Each number is 500 + 50 x the weight over its row's rms, rounded and kept within 0 to 999. Layers, rows and columns count from 0. Numbers have three digits each. The size before them is the row's rms in percent of the matrix's.

# layer 6 MLP down (transposed), 512x192, rms 0.157, rows 496-511, columns 64-127
103:484513504484476498514549419513529417460467568591571473495511479435608535505451516466591459408379516464551615515562549460535589448469597517498486505475500462499485428489443556570486444459488472
095:602505478378508553498529517509563437639589548491516485484400478580539468521462538558533545510440476451541383444437516461488526492569524460531499476426464487509569510502462548507438475550479540
104:535587459484491639438617531507508472473387495440435497544402571557536503474469523490521521571569598512495591489377386515484520469512577524606496608592523521529488474493549425436414558495521343
100:487474437488510540503554574523582583496528473500526494542491470439467511505502572522487550410515460488558554504504508382550526555545430526547591480591444522488554475525442492483522496384458547
097:547498508471452533533435450553537524533575554443524513623452608533473428472488572507507472595422458553521532423468470377499475563487440416532519447506493525451514514505498592506558453487563459
102:518445502577552401390500463530456506519522602487472535546494488492488510543483506419511481493537521448508562436480394600501618482545466543427464509486510514495540506559431446471492509424487378
101:426520377517537516544513536476553458581612533424438511469429468529483481535534530374574536439463484501507517495531553535492549601510445552510497457489497458512489462504477543512655480437453545
102:518513527542444550581554449527478561537390530486521503435550484442594537494504447546554426539538472582412563563495468468516490473546492463510499408406481525419562493471499481536602525544486511
094:445526470468506431429481370574544505513434488505526450541479519532455480534516515511594487430575496507592521475492517491464429446506513475521478432432467386580513508595493449472538562403493424
101:457595471434573479479505504497542477514456521529475507517554456491433519449477435618510596523489460446513537465459476469472470514597479468503558423455504572585476513480351538422448434474534508
096:521578444441505500523448571491473483576576634523508456382513478535504520529508451441453524532500385401478430517483518548478517523496540516540558527514550524524472448430436502517491430512429548
096:595573467499536503496413484514570558427492460482535500516530428520383461515442538465482523514527514505431463524452540527492492409474439505489524471537447498415482472494553528467391501499522396
097:547524507555557510408563500489544549495452497493480542562520456411539458499540580497543644439511522505481544467395548530499519486499538443547517523495453470533494509466493508502522454519456445
098:509518533432475569505454535510671506446524479483506488480461506464456486453525532375516494529533385449566451485430510410543512519500573553508512577583544557453503405474511593453467550421501490
109:516484405489509514526478505416519496470497488500453468502444542403637571499483526474420544543585475484512501510511486497427572449557504493452592542472513499467502449487499465521680534449481430
104:488566476418504488500498416478516427486582531513531534487475437502505483442433536530427524567424416511470523536483448581418510463523464498402576542512500438414475499541460497469542522524499507
# layer 6 MLP gate, 512x192, rms 0.172, rows 497-511, columns 64-127
105:500531499443480527509436491538516505564536542474496569490500403510529449487468466577500455569528499458451465479435462532517579451490482443503459487548560585476559484518431453498399519465504475
103:474475524559569465570533371547482503551544513501477459483478432494458495536502488507527461417490508480452503468541518368465489440526488521465430434504576441472439522546523502502509500470592431
101:547475579611470433436521551597393498525444493483465628505492590542532481627494539581579573491517458436502460476527556570569515496481541441544503572481455515465468556499571596500479448564440466
097:582515394453484422507507498534571520417521520500511444585524478506457515432477491454496426520509436504429408469503500496498440458473521500439513488465411537491392566512484490435449475442435511
101:491470518487569506477511538483462507514540645503569523479526498523524492507550580476492483532435459505568470423580460482444535547595469427415494559488468417473390500558464492526529533546452464
111:456518481539458551530495482540524366505592451536514525391403501571530482467491397454448472472548440428469391458524539449583534458457440494567533497464472510562530541611420595495493408557493443
105:513484523462514554443490438504441592570526541443386525569464402495535488443487544554547460517489424497484428603529532478581509485539477504446547508534526447418507433468561580526548490525389481
096:509502510456496591445517502528449446448475485597480408455505467517484485444490459553552509454509529501484557533547515456485495508477517506465443511430517488451539495550441409559433534489459457
106:563443537473489582442478527496421513493426412504560478547553500449484560415490556545514438497560547487494438582425437515432500347456496424538532498444494543497531480444470418504506481520557536
102:497461523518448525517563510547491505537540497509525486487521536486416522555456572383513546486495405508544428481392544511525473505460526510499481679440461464503411496548518616491485472483380523
099:501456471531523543501451482553561475505492590554416579515497478452479440577584480429399529559484550551452591510337527534455520528525531489557560439507459522465520481557545501507461461489575495
099:619519526528575536584428427475522502446578467577536497498457437497444494464443421602548454477529485444543479536473445487517544507501514484475569542494450486490475437460489507421489471584502441
102:534522464577511557583509601412391414465484501510479495538399440497492476497518615447521468547496541440550473543512466476468513578468562501505531567535529551498451450410479488534505486470471479
101:519538510533586486531579585441478409524526472475510468500484551472598484545616495552563502539469514447531506580511570573512487501490536552543466457473540478497477444561554543469463480516551561
097:480457463441538467514515485567588456481593544496395560434534487624549562481502580574509519551523472559524495466437491540467471471497562481440441495556527413519537548543537555495565459594463543
# layer 6 MLP up, 512x192, rms 0.164, rows 497-511, columns 64-127
108:433536452584534501446514493459468528492488476512464583485495591478477557480365605562455435489527511457528573587507453546474511562482469579470450537558522550424460507510544520537451446518504480
102:436497453420507553417584529520535505466505594459493521459438541454529496548490522463498488525597554511457453506521560468519534420552430493552629539520570529515521607502607550597452493406451427
089:542513537539434478536553451470537570471456501408498448461531540575555470562609506508498559534494507482453581542517464518444562581384517432534591452544456496471410477523485454512457492522549572
098:507529525491514514450584485542386546440451530448502548494560471420535405536471454486479535402563554620373460477587528581532465479500528444386480569581528504502515450488516513581527560592475542
094:459449465459530546510484491456545583442438564501435516385465527405460503445490464627532507525511434529440543497367544465534477502466474467476413497495560501461524493515436523514553531536561487
108:432548473477463483561459465472562473522462422502538508498512557436584537534447395432580439464486511496534474506508449524542481445449464529517512428524470616464395413486533510486416482557424465
102:453545460443420459542506580474490457562564488570538514408447599484503580489381489480557431563537642426469590521556465517497420536464496513530457551477522587526407485547478604541491544519478522
099:504475437633620506591488518565551465360458476410533427468652467519546511517508530491462495514401563506515521529494513496526507518445492554490487508500498486545606459516553567518527419405489490
105:468483527480419459513566606451453546503474540529378462514563514504494510457497435529541382531587476465450565497475531480401497571502486493544509514524518524522507440596372515499531443543607527
104:446473411482468544477503481481469459533464464399550441421501481573489570452613481570612590501492528498498455480484599582463517584418515432485598448593534437543622456417542573478467491538543512
097:469404626427536494479521508458554533508548526628577479489567550475505568379523422543560535462564504528591530511536574576480517579503457571448504529519443513470430508560560485484531522534464577
101:480548571531505518505426467552420488487584567511430440499465483507487466545444534474495419590387472482534444534457545493553526540360441564477530452476471590524615511531525504470567453504475412
096:573506503441452607587524557469522450511407445525494499450604504497503556451531428442502529499502531454497530416414485537529372495531430479535531485520478469491571499500519503591510415444521537
103:498498487561506498532538485468502510517485493467502525456435461491570517524578460499445504497427500472484495455524568508481463471563445517424496410477382529473455594434468401467459471536509603
102:497424525443484438542570495469585477556475434458493469466595496529579506471575414466600475429470551456509496569581551477492453534528371446524462516422473410425546508555481443534539487455557560